python train.py --num_hidden_layers=13 --hidden_size=128 --num_attention_heads=2 --num_key_value_heads=2 --head_dim=64 --intermediate_size=512 --vocab_size=4096 --hidden_act="gelu" --norm="layernorm" --norm_place="pre" --norm_eps=1e-06 --positions="learned" --qk_norm=false --attn_scale=0.125 --bias="none" --tie_word_embeddings=true --parallel_block=true --init="normal" --init_std_qkv=0.025 --init_std_o=0.0049 --init_std_up=0.025 --init_std_down=0.0049 --init_mimetic=0.7 --optimizer="muon_variant" --learning_rate=0.0074 --lr_mult_o=3.0 --lr_mult_down=3.0 --beta1=0.9 --lr_head=0.00639 --warmup_steps=200 --schedule="wsd" --decay_fraction=0.558 --decay_shape="linear" --final_lr_fraction=0.0 --batch_tokens=32768 --max_seq_len=128 --doc_mask=true --train_tokens=217000000 --max_steps=6623 --dataset="wikipedia_en"
Each number is 128 + 24 x the weight over its row's rms, rounded and kept within 0 to 255. Layers, rows and columns count from 0. The size above them is the row's rms in percent of the matrix's.

# layer 4 MLP up, 512x128, rms 0.133, rows 358-384, columns 0-127
size [101 112 103  95  96 103  95  94  99 102  98  96 104  97  98  98 104 103 102 100 106 112 100 100  95  94   3]
[[107  92 136 134 125 160  84 110 136 113 110 150 187  87 155 137 125 113 111 114 133 111 127 104 164 165 119 145 135 126 138  97 115 134 146  90 113 129 138  99  47 157 122 159 119 147 147 174  93 154 130  85 144 144 133 156 136 123 153 119 144 129  96 124 133 120  82 130  97 151 140 135 117 140 174 124 143 105 112  86 119 163 172 106 105 167 133 164 116 172  96 111 133 117 153 115 152 110 138 170 159 143 108 137 137 132 140  94 141 114 120 123 143 113 150 130 175 153 123 128 127  96 109  99 139 122 112  96]
 [111 162 135 125 111 132  95 158 145 120 136  91 110 131  90 101 131 143 115 115 120 158 110 144  96 149 121 137 150 149 137 127  87 150 104 174 108 130 106 133 104 159 164 172 114  98 153 168 107 121 150 122 151 144 110 154  98 132 136  96 129 146  92 117 135  99  91 121 137 175 117 121  96 138 126 121 131 132  92  64 133 122 119 108 116 123 128 149 121 169 120  83  92 162 125 193 174 126 151  76 111 104 108 171 134 144 125 132 107 155 124 131 149 149 132 112 108 146 159 163 137  81 139 136 125 139 132 154]
 [126 156 179 103 163 117  94 122 131 124 111 141  93 120  92 113 147 117 109 145 159 120 139 144 130 135  99 153 134 140 137 112 120  69 120  88 134 134 114 159 146 137 139 150 117 157 139 115 119  99 102 135 154 108 172 145 123 136 130 134 131 118 134 124 124 117  93 114 114 110  88  80 152 130 168 123 121 145  99 189 141 124 127 133 166 119  73 188 145  99 117 119 122 121 113 157 139 137 142 145 144 130 102 102 138 154  91 121 131 109 139 141 146 175 104  96  87  84 110 164 148 105 104 126 163 167 143 178]
 [129 144 165 107 159 117 130  88 149 156  92 126 113 111 121 129  81 154 117 116 123 150 118  93 136 162 146  95 133 122 125 151 127 135 149 160 145 110 169 113 148 130 117 165 154 134 118 110 120 176 101 109 120 130 178 128 139 126 150 153 143 120 193 122 151  90 105 149 113 127 106 120 185 155 107 161 126 132 119 139 153 124 137 108 123 123 182 111 120 105  99 144 106 135  88  93  90 129  96  88 130 114 152 119 110 127  65 117 123  95  87 133 118 152 110 127 173 144 108 101 128 156 149 116  92 121 148 141]
 [185  81 111 153 188 104 143 125 141 118 117  73  94  91 139  67 145 147 112 123 111 155 130 101 122 130 107 142 114 141 158 103 127 150 177 113 155 115 111 135 153 140 151 176 130 131 136 163 118 108 152 136 114 119 120 126 120 146 128 121  96 121  90 178 113 151  92 120 124 141 146 153 157 148  94 128 129  92 139 134 127 136 176 144 138 147 108 133 152 118 124 120 126 154 164 103 139 155 122  80  90 144 103 142 162  92 122 153 140  83 135 109 138 137 113 107 164 103 106 128  92 107 108 116 129 114 150 128]
 [109 149  99 101 153 152 159  99 106 164  86  93 157 130 119 129 106 152 108 157 112 134 161 111 117 111 140 120 105 138 124 130 128 178 141 130 101 172 100  97 104 127 143 118 125 153 149 112 129 199 146 117 114 125 163 128 140  84 128  82 132 179  76 162 126 159 148 111 182 101 145 132 122  81 116 104 103 120 136 113 133 118  86 136 145 104 135 128 130 116 145 146 114 154 131 105  90  99 120 104 120 154 130 161 127 160  82 120 127 126 150 128 127 158 112 147 151 128 120 139 168 156 116  92 144 162 135 121]
 [100 176 133  80 136 109 101 142 118  85 166 150  76 121 158 103 114 139 169 130 156  85  79 110 137 173 114 105 104 154 139 122 136 117 129 116 156 128 132 119 119 146 108 110 169  85 160 122  87 198 118 125 147 122 103 149 159 111 165 123 158 149 127 135 183  87  99 153 141 146 132  71 169 122 101 113 133 117 111 131 129 110 109 103 143 142 153 109 131 108 124 120 120  85 121 130 144 121 129 102 147 153 149 115 115 134 139 156 151 126 123 109 127 125 150 142 127 128 101 160 148 159 115 135 128 113 121  99]
 [143 171 141 118 112 122 148 120 110 115 141 142 134  98 161 108 115 157 100 138  83 138  62 163 120 132 153 134 101 109 117 118 115 106 165 124 137  88 127  98 135 139 146 157  87 141 138 144 135 121 136 175 152 148 105 126 149 104 144 135 166  91 170 128 125 117 124 130 110 122 133 158 121  95 181  89  96 157  87 125 105 136 137 143 115 132  90 112 113  89 121 124 149  95 164 100 120 110 103 141  84 135 139 137 136 116 120 100 204 130 145 124 181 127 150 145 144  98 104 115 123 151 122 131 125 112 148 172]
 [173 150 151 135 161 167 143 121 152 101 146 122 104 148 136 114 155 128 137  85 130 124 146  93 149 141 133 101  97 139 135 158 120 110 128 128 124 125 139 111  80 141 135 125 116 118 168 155 155  90 115 138 108 113  52 108  95 121 149 144 135 138 119 109 131 129 163 150 155  80 144 127 113 148 103 118 136 113 107 107 157 152 148 133  86 117 146 133 169 100 101 106 151 166 118 135 138  99 102 162  69 127 161  83  90 157 117 110 128 139 140 163 112 152 157 148 144 105 150 126  97 136 107  90 121 157 155 103]
 [155  92 113 149 120 128 152 114 119 131 112 163 153 168 139 166 104 119 132 166 120 102 128 139 146 105 120 103 130 142 114  98 118 123 170 167 146  81 126  88 146 175 143 144 130 138 132 120 131 154 195 131 113 137 174 135 105 148 125 110 145 143  95 120 148 145 137 132  93 138 132 129 137  94 110  75 133 103 159 137 101 134 103  99 151 111  80 131 137 136 159 176 120 140 130 121 149  95  95 127 114 100  98 112 147 140 124 138 156 127 140 148 129  76 110 112 120 126 109 110 151 105 119 166 120  58 152  87]
 [ 83 135 141 146 130 101 121 102 118 136 131 105 130 156 102 161 131 119 114 118 114 148  91 128 104  95 126 135  84 145 130 153 135  99 166  90 149 145 150 145 136 155 119 105 132 119  78 144 130 137 131 184 125 140 114 109 182  93 110 134 172  96 147 162 153 143 138 120 159 138 120 126 122  66 173 111 122 117 175 164 147 130 133 117 126 120 108 129  96 134 165 153  75 124 101 117 134 159 118 171 106 134  80 161 143 139  92 140 125 127 159 102 127 144  95 124 163 129 148 132 152 111  98  93 148 134 116 154]
 [127 126  81 129 133  99 142 127 164 145 156 151  77 110 116 101 117  87 127 115 155 159 141 131 124 105 142 140  81 134 130 132 110 136 156 132 133 201 103 161 180 138 106 146  94 138 108 167 100  80 143  64 100 115 140 146 102 108 118 122 126 125 128 119 104 142 141  94 100 150 105 159 147 157 161 140 121 116 138 152 144 181 103 129 150 156 151 130 127 147 135 148 110 111 152 149 125 149 166 124 146 141 131 116 111 145 100  92  95 108 111 122 138 148 153 126 149 111 118 145 157  89  99 133 115  93 111  95]
 [167 133 104 108 118 142  88 149 113 130 115 180 192 113 141 160 135 144  82 146 120 102 177 127 161 133 154 102 131 120 150  92 134 123 112 141 128 110 152 103 130 148  91 159 133 141 110 162  96 110 143 138  91 108 116  97 143 105 120 159 105 111 123 145 113 136 119 110 146 174 141 101 132 144 119 111 119 128 155 149  93 154  74 118 148 131 129 140 145 130 137 119  89 133 153 112  91  88 133 171 101 100 104 144 119  99 154 144 162  94 169 171 104 129 138 113 157 140  77 120 123 150 138 150 109 105 151 132]
 [132 128 139 119 111 121 101 126 126 121  98 131 142 104 132 133 142 111 137 139 117 125 157 107 171 145 111 113 161 156 160 168 108 146 162 105 131 138  95  93 152 116  75 110 170 152 184  77 151 141 150 114 145 129 145 170  95 130 120 145 154 155  82 149 124 124 151 138 136 151  98 177 132 114 133 134  92 139 121 122 131 134 153 112 112 110 144 112 132 130 134 149 134  84 107 137  92 105 126 133 159 141 118  96 101 142 104 124 165  75  87 128 114 115  65 157 114 139  90 147 138  96 137 174 116 166 128 151]
 [137 110 143 124 170 100 107 168 162 126 106 137 123 134  84 168 164 105  99  69 116  95 138 117 130 106 134 180 108 142 126 136  85 119  82  76 126 145 108 167 109 102 110 145 122 127 145 135  91 149  95 140 120 114 130 138 144 100 142 173 152 118  92 165 143  93 122 153 108 134 113 110 106 157 129 108 130 114 147 120 151 150 118 169 125 106 159 125 132 128 119 187  94 163 102 157 137 120 140  95  96 149 147 137 116 129 155 101 139 143 136 122 151 184 146 156 101 147 148 138 109 108 113 111 128 144 137 118]
 [ 95 146 128 152 122 117 121 137 166  84 109 128 157 120 141 147 148 143 109 101 129 113 125 148  92 162 130 105  60  99 125 132 108 149 180 102 122  86 143 120 132 119 164 140 124 148 174 143 117 127  94 146 146  98 154 149 127 147 102 153 126 162 123 120 122 139 156 120 176 101 128 115 119 126 142 118 163 119 135 137 144 100 119 123 117 154 149  99 137  98 126 141 121 123 188 144 109 138 159 118  92 124 146 113 120 122  64 118 143 159 126 105  55 111 135 106 137 118 112  96 193 134 128 104 116 146 161 144]
 [ 91 115 106 124  90  95 124 137 114 144 125  82 170  94 137 131 101 163 118 141 150 122  87 123  99 121 136 138  94 123 152 163 156 108 158  96 108  82 128 146 149 133 128 125 117 118 113 137 148 143 130 123 160 119 167 140 161 141 132 120 220 108 175 127 124  72 110 105  96 111 123 116 112 123 154 152 141 146 128 124 129 130 132 141 145  90 114 109 108 156 107 134 148  85 173 155 174 133 100 142 122 128 140 105 132 125 113  97 131 156 168  96 126 167 136 100 120 116  94 158 127 138 127 120 160 154 122 107]
 [136 105 141 106 110 134 167 127 138 100 106 162 149 141 123 122 103 117  91 126 126 128 112 116 142 155 128 148 148 105 136 129 140 128 116 124 133 120 148 114 144 113 123 108  71  91 124 154 136 146 140 120 118 138  76 150 107 119 160 129 136 126 138 129  80 131 186 145 126 141 128 123 158 146 150 172  84 124 136  95 143 135  83 123 133 132 145 166 160 103 110 110  98 130 113 150 157 129 117 162 134 137  93 170 124 151 100 159 134 148  91 166 153 140 121 120  96 165 132 125  41 111 141 131  50 144 117 132]
 [134 137 148 136 161 108 137  84 117  68 105 140 119 135 101 123 160 152 145 120  94 129  88 122 152 125 197 125  95 116 150 131 150 186 113 114 133  98 114 133 102 155 104 125  85 114 117 110  97 144 146 155 142 148 149 166 129 109 164 135 129 101 146 127 111  87  97 128 106 120 126 184 122 140 138 141 137 148 136 134 115 125 145  89 148 122 102 104 106  89  98 144 152 144 160 117 115 134 107 164 117  95 149 165 100 118 167 159 142 162 132  98 120 152 121 113 127 111 100 153 153 139  76 165 120 134 149 120]
 [164 104  73 107 157 163 116 133 121 108 156 152 181 110 146  80 129 118 127 137 161 138 123 100 123 167 122 120 119 101 112 140 141 133 118 104 145 118 117 132 130  89 118 101 114  92 100 135 136 137 162 149 130 121 154 124  92 175 155 147 111 124 155 157  88 100 150 143 119 128 106 159 188 126 144  96 130 150 130 113 133 207 109 110 150 100 161 130 140 158 108  93  70 144 136 114 137 102 127 107 113 148 156 129 130 143 128 139  95 164 127  92  98 120 108 133 118 151 103 158  91 121 139 135 134 144 137 111]
 [118  67 112 100 127 137 153 140 104 154 127 131 129 112 144 102 129 169 115 147 139 120 172 146 143 148 133 140 130 120 146 136 129  94 122 125 120 138 115 105 144 132  91 136 132 181 165 123 125 125 135  67 123 126 162 147 126 130 114 165 106 148 150 125 125 107 128  86 121  91 137 165 135 125 142 145 134 193  85 100  93 138 117 133 123 135 123 162 203 133 127 166 114 124 111 113 101 126 148 142  87 144  98 104 160 136 157 118 131 118 131  95 111 125  89 114 137  84 110  91 137 139  95 144 104 185 131 160]
 [153 143 128 120 120 140 121 154 107 128 119 110 166 109 160 146 133 132 115 108 117 134 119 124 125 151 113 132 140  90 130  87 173 123 177 138  68 117 127  84 116 112 136 167 154 151 114 144 113 109 119 128 113 110 103 158 110  95 126  69 116 106 128 100 148 153 113 138 146 129 153 192 145 167 107 125 151 104 157 117 144 134 162 150 115 142 128 140 128 119 161 138 148 102 141 122 119  86 137 101 111 120 124 114 174 159 104 123 130  91 128 138 172 156 116  85 107 173 125  97  84  77 132 128 123 184 141 129]
 [133 129 151 139 154 111  78 119 124 127 181 122 105 136 130 109 136 111 150 165 105 132 139  97 107 162 109 136 134 179 158 149 108 106 106 124 184 171  95 160 128 129 140  85 105 108 164 138  90 154 114 113 130  67 116 123 115 109 101 150 160 131 106 153 137 123 122 155 137 137 116 123 127 101 145 144 139 121 138 104 127 136 148 150 166 123 156 172  98  93 125 126 127 115 162 144 120 145 169 143 121 127 132 149  86  80 143 106  96  98 131 116 143 154 139 134 117 109 107 126 179  63 123  86 116 119 127 125]
 [133 101 112 144 125 159 101 110 152 119  83 128 138 175 115 165 117 141 147 144 162 115 144 110  91 137 123 193 119 110 116  84  70 118 126  97 126 126 170 141 124 122 124 184 115 120 134 130 106 110 130 132 121 140 153 142 137 177 154  97  94 146 129 128 172 120 104 142 132 133  95 160 137 145 151 133 141 126  96 145 134 101  97 142 122 134 147 113 109 134 143  74 131 112 149 158 162 126  71 112  68 141 126 147 124 132  73 108 108 134 115 119 129 163 127 137 115 143 134 152 127  95 106 183 142 112 144 138]
 [139 117 160  98 156 153 141 143 115 118 118 151  86 134 127 126 132 138 117 107 114 117 101 135  79 166 114 115  99 131 127 118  92 174 104 124 137 120 125 167 118  74 112 174  99 132 161 135 167 121 100 129 143 137  91 126 147  87  97 122 152 133 162 130 121 140 148 127 142 148 105 130 131  83 159 136 118  93 117  77 130 138 112 165 165 136 103 113 158 164 131 161 107 111 136 179  80 148  97 141  89 110 129 140 151 147 176 161 113  90 129 135 116 139 153 125 134 117 131 129 119 186 108 106  94 135 122 147]
 [180 112 139 136 110 143 150 156 110  98 129 114  93 119 148  62 123 115 130 136 139 119 155 131 157 138 174 117 132 165 159 141  96 161 129 122 118 121 126 145 115 160 158 156 113 152 133 146  97 144 160  99 141  80 110 156 119 147 112 117 127 138 106 181  92 139  90 120  95 138 131 115 104 123 142 119 141  94 179  86  85 116  82 114 143 131 144 121 150  98 183 122 103 139 168 130 114 133 130 112 133  93 102 172 130 145  89  98 152 150  93 148 156 132 123 131 135  94 147 144 115 136 111 153 112 101 120 119]
 [108  55 117  98 148 131 124  95 131 106 115 113 114  86  69 129 137 121 122 136 124 126 151 155 150 158 109 134 164 134 143 112 129 140 109  84 121 132 104 168 129 104 120 156 137 113 142 113 126 101 131 117 130 125 126 146  90 144  96 152 114 143 125 111 132 155 106 154 137  79 136 100 170 117 107 156 157 107 164 135 137  86  93  80 131 113 113 104 129 126 126 140 149 152 150 129 116 136  97  93 141 104  85 140 168 119 136 121 143  92 150 126  74 122 139 154 125 107  97 128 171  69 118 106 130 137  96 170]]
# layer 4 MLP down (transposed), 512x128, rms 0.186, rows 358-384, columns 0-127
size [107 108 114  98  93  96  88  92  95  98  81  97 102 106 102  89 106 116  98 105 104 120  98 102  88  95   3]
[[139 166 108 144 117 114 145 160  77 176 148 156 127 166 106 137 127 115 139 115 128 139 139 125  80  96 119 123 119 141 161 134 139 109 147  99 126 151 111 122 152  77 181  82  97 157  96 108 137 106 126 133 110 161 103 128 136 125 118 155 141 118 158 127 114 126 126 125 133 141  81 142  89  58 130 102 155 148 111 129 155 125 117 153 131 150 157  97 105 119 135 119 113  96 126 112 146 132 159 146 112 148 143 115 138 123 175 137 115 144 134 117  95 135 155 121  97 119 144 141  58 162 130 145 150 132 101 191]
 [106 121  98 103 165 116 155 151 158  93 108 134  86 108 118 119 115  86 142 173 134 113 158 129 148 104 148 144 146 139 142 138  96 103  78 140 119 131 121 153 128 162 109 156 108 141 128 163 127 113 170 145 143 110 127 123  92 117 151 168  97 149 148 128 129 128 109 136 207 140 114 124 123 122 136 150 118 165 113  88 102 149 125 120 149 122  86 136 133  98  96 134 130 128 135  71 151 128 136 117  71 128 162 150 163 143 172 112 144 100 158 148 117 136 125 117 105 114 150 118 181  90 132 118 115 124 130  90]
 [111 132 112 155 124 150 120 172 134 118 115 141 141 117 127 136 141 123  78 147 108 135 145 120 124 100 125 114 122 151 131 170 160 123 110 102 159 129 138 145  97 136 110 105 151  88 198  72 119 133 114  90 119 129 101 124 154 146 133 148 142 159 156 102 158 123 114 148 122  80 118 128 156 155 191 117 154 125 131 172 100 120 127  93 100 143 130 161 118 122 132 125 146  64 131 164 171 127 150 122 124  84 137 108 117 135 130 132 109  98  98 147 117 144 113  69 143 100 105 140 109 141 106 118 182 135 136 141]
 [105 126 151  98 126 133 101 144 118 155 176 200 145  93 107 131  90 115 143 122 148 111 122 147 110 107 124 140  95 160 117 134 115 154 120 183 145 114 112 101 124 109 140 128 122 133  93 141 125 115 171 135 118 161 116 114 129 143 137 143 143  91 140 112 119 112 167 136 107 127 134  93 109 149 115 113 146 137  92 110  97 139 141 206 119 136 122 112 121  98  93  65 153 102 152 118 129 127 157 130 165 115 161 127 145 116 152 128 114 135 104 124 100 170 141 163 143 126 108 139 109  67 168 134 137 121 152  89]
 [107 152 116 144 146 134 142 170  70 100 151 115 129 148 119 146 165 130  78 127 100 117 102 126 127 115 126 163 107 126  80 194 136 125 110 110  93 117 134 166 162  90  83 115 144 129 133 147 140  86 133 154 126 126 172  94 123 151  91  88 153 142 147 131 135 145 152 142 102 147  90 112 131 129 128  82 156 144 115 103 138 147 124 132 115 116 100 162 148 162  97 148 132 149 107 164  98 137 115 118 141 110  90 114 128 123  85 134 157 122 140 140 152 151 128 144 165  99 123 175 154 150 108 113 128 101 140 145]
 [103 100 158 163 157 151 114 164 125  81 112 129 135 141 114 114 147 122 142  88 124 114 146 117 161  93 132 143 119 125 118 116 120 101  94 121  91 128 118 144 146 119 127 133 127 123 130 133 122 128 130 113  77 184 124 166 140 164 177 152 144 171 120 136  99  53 104 120 127 139 152 155 142 131 145 133  95 140 122 132 127 106 127 164 134 115 119 116 165 123  78 144  82 112 150 153 116 120 165 173 118 125 116 113  79  74 135 119 120 140 127 151 102 133 129  87 124 145 174 129 100 147 122 149 105 164 157 149]
 [178 130 131 134 125 124 136 101 125 109  98  91 159 150 118  96 124 122 107 132 164 155 132 105 149 127  95 124 179 132 135 130 110 150 138 106 154 117 149 121  92 113 123 121 105 152  82 106 129 132 127 142 125 135 100 106 105 165 157 109 118 114 107 175 116 116  99  95 101  70 141 139 148 150 113 177 133 178 116 173 152 117 151 150 165 114 121 131  89 152  89 140 145 127 119 124  93  82 145 117 152  61  71 118 136 162 136 108 149 137 132 122 140 139 139 139 161 141 147 149 133 147 164 114  98 147 122 137]
 [111 106 161 170 166  98 119 111 121 134 144 143 136 119 106 197 151 114 130 153 155 145 149 112 124 177 108 169 130 111  98 147 197 185 122 113 140 147 144 135 147 137 157 106 102 135 114  70 166  94 117 111  98  97 153 143 106 138 140 103 124 106 139 126 133 121  93 122 140 131 172 126 145 126 113 104 130 156  85 135 192  94 134 133 108 110  93 102 151 119 129 135 148 138 145 134 120 100 127 119 130 123 118 159 131 118 108 121  91 117 102  92 137 122 105  97 136 152 150 106 147 112 141 118  83 145 119 149]
 [ 92 184 124 121  79 137 120 212 161 128 151 121 129  91 119 133 160 113 106 102 116 140  93 134 153 114 127 120 147 144 137  89 114 130 102 128 108  74 148 106  91 101 134 126 124 100 175 130 172 150 139 157 152 127 137 141 114 140 132 132  89 136 114 152 130  90 140 123 108 119 111 145  85 172 127 126 128 153 132 153 128 119  98 157 120 147 134 128 108 118 123 127 158 111 155 168  98 118 127 159 122 103  87 198 124 133 147 119 103  99 151 117 128 124 102 142 109 144 112 123 133 120 166 127 158 117 164 100]
 [107 140 143 152 122 152 121 104 119 153  99 106 138 115 131 121 169  92  98 129 115 138 142  99 163 135 144 187 118 122 140 141  72 138  77 137 139 143 122 131  98 114 147 138 139 110 128  64 136 120 108 136 112 153 108 149 151 144 128 133 105 129 151 139 134 139 137  93 168 118 175 120 105 147 152 157 119 144 132  80 123 108 131 127 108 175  98  59 121 107 134 114 118 138 138 177 104 128 135 161 138 152 165 136 117 102 128 145 162  99 140 127  88 134 114 153  83 174 117 110 139  77 123 129 134 157 110 156]
 [130  95 117 115 148 146 122 154 141 161 165 105 131 119 177  93 125 148 146 130 145  89 153 135 151 132 131 139 168 134 159  95 127 145  95 130 101 137 106 100 142 113 149 131 117 135 127 137 112 150 126  94 119 120 119 133  83 101 133  99 149 112 132  59  84  83 114 137 106 117 154 149 134 186  98 120 143 145 125 104 149 139 165 120 118 129 121 150 123 112 125  96 173 127 172 115 118  70 121 119 142 129 113  64 104 147 158 100 128 147 106 128 122 123 178 130 127 167  83 132 124 163 157 156 151 138 123 125]
 [162  72 170  88 110 133 138 155 130 144 127  95 143 111  87 169 157 119 138 172 116 149 100 116 142 158 121 174 125 157 121 109 147 176 118 121 168 137 148 150 110 116 105  78  99 142 135 145 147  99  90 143 134  89 115  93 111 152 116 142 140 109 108 131 141 135 124 165 110 131 127 131 134 124 131  65 153 130 124  77 130 167 132 128 131 130 134 115 129 103 125 117 167 147 147 105 126 110  83 138 143 104 118  90 169 151 133 109 166 108 142  95 119 108 127 173 133 136 152 114 110 118 127  98 143 174 107 138]
 [163 107 100 150 140 157 158 128 151 164 159 144 112 134 131 138 133  97 150 103 160 154  95 149  67 100 132 135 160 160 155  90 153 168 151 121 166 164 139 166  99 103 124 128  77 101 116 133 110 100 125 155 110 121 135 122 119 130 106 119 131 147 128 120  80  70 110 116 116 109 159 122 155  91 137 181 124  86 134 145 150 101 155 116 133 131 146 128 129  96 137 129 117 164 104 101 124 145 140 143 116 114 174 125 122  99 175 165 102 121 134  99 131 129  89 153 110 119 125 127 109 138 122 116 121 125  82 112]
 [129 102 124  71 104 140 104  91 166 123 116 153 134 131 115 124 155 145 122 149 105  99 137 129  83 137 157 154 106 118 123  83  95 162 182 121 139 133 119 157 129 201  89 126  99 151 114 170 111 138  94 117 102 137  86 108 130 152 112 142 127 135 118 125 116 162 125 113  81 127 157 169 146  97 117 171 104 101 106 163 132 117 174 109 111 120 160 164 156 138 118 109 152 135 147  98 175 126 119 147 122 145 128 114 143 126 163 143 111 136 146 158 149 135 100 140 123 114 108 136 109 132 135 112 135  93 161 104]
 [111  76 146 131 147  94 142 146  93 164 133 136 122 146  94 124 122 132 110 122  94  91 129 137 109 127 142 118  81 132 152 122 195 138 114 106 122 132 113  80 146 163 112 116 118 140 163 128 126 123  85  91 108 114 141 122 163 115 148 136 109 158 151 161 121 113 144 133 143 128 128  92 112 153  75 148 131  91 144 141 129  95  89 100 111 106  95 161 148 118 128 141 151  89 105 128 102 137 125 175 153 154 106 125 142 125 140 131 116 154 134 114 128 121 130 156 124 202 143 133 105  87 144 139 174 168 144 154]
 [121 111 119 101 172 147 135  85 103 180 125 110 128 181 136  93 109 110 144 111 119 125 128 142 139 156 100 110 162 158 154  85 140 104 163 102 154 132 123 173 140 143 119 118 123  85 134 126  94  84 140 109 102  98 109 134  98 146 113 132 143  76  86 128 151 166  88 142 122 130  96  98 170 118 158 111 149 126 155 134 129 163 126  93 158  93 125 175 104 156 113 131 112 110 136 151 143 146 105  82 122 139 140 132 131 153 148 126 139 123 112 130 157  97 117 164 119 129 104 122 155 159  96 149 144 145 150 153]
 [131 137 124 162 116 172 152 119 153 168 171 117 117 131 104 158 168 164 166 150 105 103  65  75 174 161 129 133  96 186 124 136  98  85 115 129 155 158  77 102 104 128 124 158 162 131 134 126 134 107 111 151  93 103 129 121 136 122 112 128 100 131 160 134 129 113 121 136 137 116 125 126 101 136 117 104 109 104 142 159 123 118 124 152  94 128 157 102 108 168  91  70 126 117 107 120 138 140 111 155 136 186  92 134 111 117 115 129 127 107 124 137 136 151 142 144 113 119 179 116 149 120 126  98 137 134 137 125]
 [148 127 137 113 149 166 144  89 106 113 108 121 140 115 154 130 134  88 150 147 111 121 119 195 104  92 140  87 135 128 110 119 126 102 116 126 128 128 171 124 157 115  90 164 167 117 139 144 126 100 143  88 154 153 128  96 156 152 127 161 142 126  99  81 141 136 136 136 132 112  92 111 127 111 162 103 134 151 152 161 148  95 146 171  97  87 109 166 121 122 108 162 113 136 131 128 118 138  86  90 168 156 112 141 131 131 127 114 153 148 143 159 140 122  95  70  99 146 143 113 104 117  98 130 130 119 176 162]
 [126 110 121 132 138 113 168 181 170 133 113 119 142 134 119 145 118 129 148 115 127 134  77 147 132 158 104 147  98 107 132 152 132 173 165 114 113 167 121 118 113 162  83 152 186 103 119 149 122 125  79  94 137 133  90 134 137 134 106 143 104 171 158 174 117 126 105 124 179 139 135 141 151 109  91 162 113 129 163 135 138 112 121 108 101 143 125 126 123 124 125 101 136 127 135 113 162 115 102 189 163 147  91 135 121  89  90 127 106  96 125 113 167 118 146 114  76 117 125 122 110 121 128 112 103 161 100 134]
 [108 115 129 137 132 113 132 140 169 186 125 138  99  89 163  94  97 139 129 127 130 152 129 116 120 160 180 175 122 134 103 110 136 146 139 164  82 139 103 110 126 145 108 123 119 113 121 189 125 129 106 120 124 107 136 142 106  65  97 150 103  90 140 155 152 153 150 152 134 150 178 127 152 126 139  84 148 145 116 142 133 135 110 160 115 170 112 100  85 130 112 136 110 110 134 112 120  67 140 106 101  99 126 116 141 160 154 151 142 120  84 150 131 137 141 138 137 125 140 128 143 139  97 181 120 101 105 103]
 [125 154 133 134 121 120 126 125 126 140 171 111  78 153 126 114 126 100 144 135  95 110 125 136 120  94 128 131 157 146 121 101 129 154 174 154 127 150 159 163 134 140 129  84 144 131  70  94 114 121 129 144 127 147  86  87 117  97 187 116 135 143 148 117 119 139 118 117 141 113 115 143 153 151 146 130 133 105 137 156 154  97 111 115 146  93 138 104  75 160 135  73 133 116 144 148 143 130  56 127 110 138 166 146  99 128 108 160 139  83 118 157 126  96 159 151 158 165 124 143 149 121  99 105 163 116 123  94]
 [ 77 104 159  85 163 104 143 133 139 134  68 108 179 113 138 165 131 141 134 141 175 140 162 123 156 131 108 148 138 145 159 114 159 163 121 131 126  86 117 125 117  87 135 140 123 142 150 137 123 100 101 113 173 114 137 126  91 160 111 168  93 125 150 184 132  93 149 153 159 123 112 149 124 118  95 139  96  93 119 114 118 144 135 107 133 139 128 128 133 102  91 147 158 121 114 140 120 116 136  93 118 171 108 190 128 115 114 145 110 119 144 114 102 122 103 171 106 129 104 109 129 168 132 151  97 134 108 108]
 [132 134 144 138 119  98 130 130  96 144 137 115 111 149  84 137 141 153 107 148 141 137  84 127 116 126 103 175  91 111 124 146 120 165  77 119  97 141 113 146  95 106 127 131 144 143 115 140 118 143 135 164 102 146 144 140 140 169 108 136 101  74 104 153 158 118 137  96 142 100 146 172 143 100 166 104 124 177 104 126 131 141 133 120 169 123 139 128 159  82 150 103 123 193  98 118 119 155 116 137 153 113 132 133  98 130 131 132 128 145 167 148 120 129 103 151  51 129  75 108 158 113 146 127 145 127 106 149]
 [135 125 128 124 171 136 119 151 147 113 118 169 128  97 128 115 105 133 122 173  81 162 119 142 120 136 127 160 106 127 103 154 145  91 110 158 150 109  80 151 123 112 151 125 100 200 106  90 100 153 130 125 120 158 100 106 166 111 122 124 168 128 116 164 159 139 123 123 117 140 106 145 124 144 131 151 120  93 142 110 151 124 160 132 132 140 117 117 124  82 139 146 186 123 135  79  71 156 100 142 140 149 134 154 124 134 145 127 125  96 125 161 105 113 105 126 127  62 134 123  74 168 114 120 138 128 133 122]
 [162 131 101 104 132 132 149 155 128 120 135 108  78 128 106 130 130 137 101 168 164 127 135 112 121 109 117 123 146 129 141 143 121 180 139 129 155 125 137 140 154 131 137 112  83 150 140 125 132 121 181 152 109 136 187 122  74 155 128 110 127 161 128 103 105  96 168 157 147 124 138  81 179 146  81 113 122 175 147 129 122 127 101 111 135  94 157 152 123 109  70 101 103 144 100 118 121  97 130 127 163  82  92 134 111 162 138 143 144 138  97 112 100  91 118 142 163 140 148 154 120 123 104 144 139 139  96 126]
 [142 166 136 124 128 132 135 107 137 116 106 153 156 150 142 150 111 134 150 121  93 151 142 147 117  72 112 103 157 138 120 110 140 107 142 181  99 131 130 147 130 102 148 116 152 101  80 134  88 171 142 136  94 164 140 113 121 100 161 137 150 124 176 118 151 130 151  96 115 104 162  81 151 151 154 160 130 122 161 122 105 122 139 123 108 112 118 163 103 110 110 101 131 120 157 105 121 161 121  76 131 110 121 167 110 142 177 144 110 117 110  78 153 149  92 111 154 125 152 125 148  85 118 106  72 124 130 143]
 [138 138 147 147 131 156 147 155 115 150 157 128 151 153 139 160 154 157 125 122 109 147 108 132 179 139 146 116 115 141 167 164 137 153 136 185  98 158 125 159 139 187 161 148 163 113 152 168 111 193 134 137 150 135 155 137 153 130 142 141 170 136 138 114 134  85 133 133 126 145 116 158 152 143 127 151 122 152 158 127 127 137 158 130 165 146 131 152 118 169 156 125 125 110 179 176 143 157 139 176 156 131 133 145 132 138 152 152 119 166 102 137 144 149 120 131 150 169 157 105 122 171 155 127 139 157 140 141]]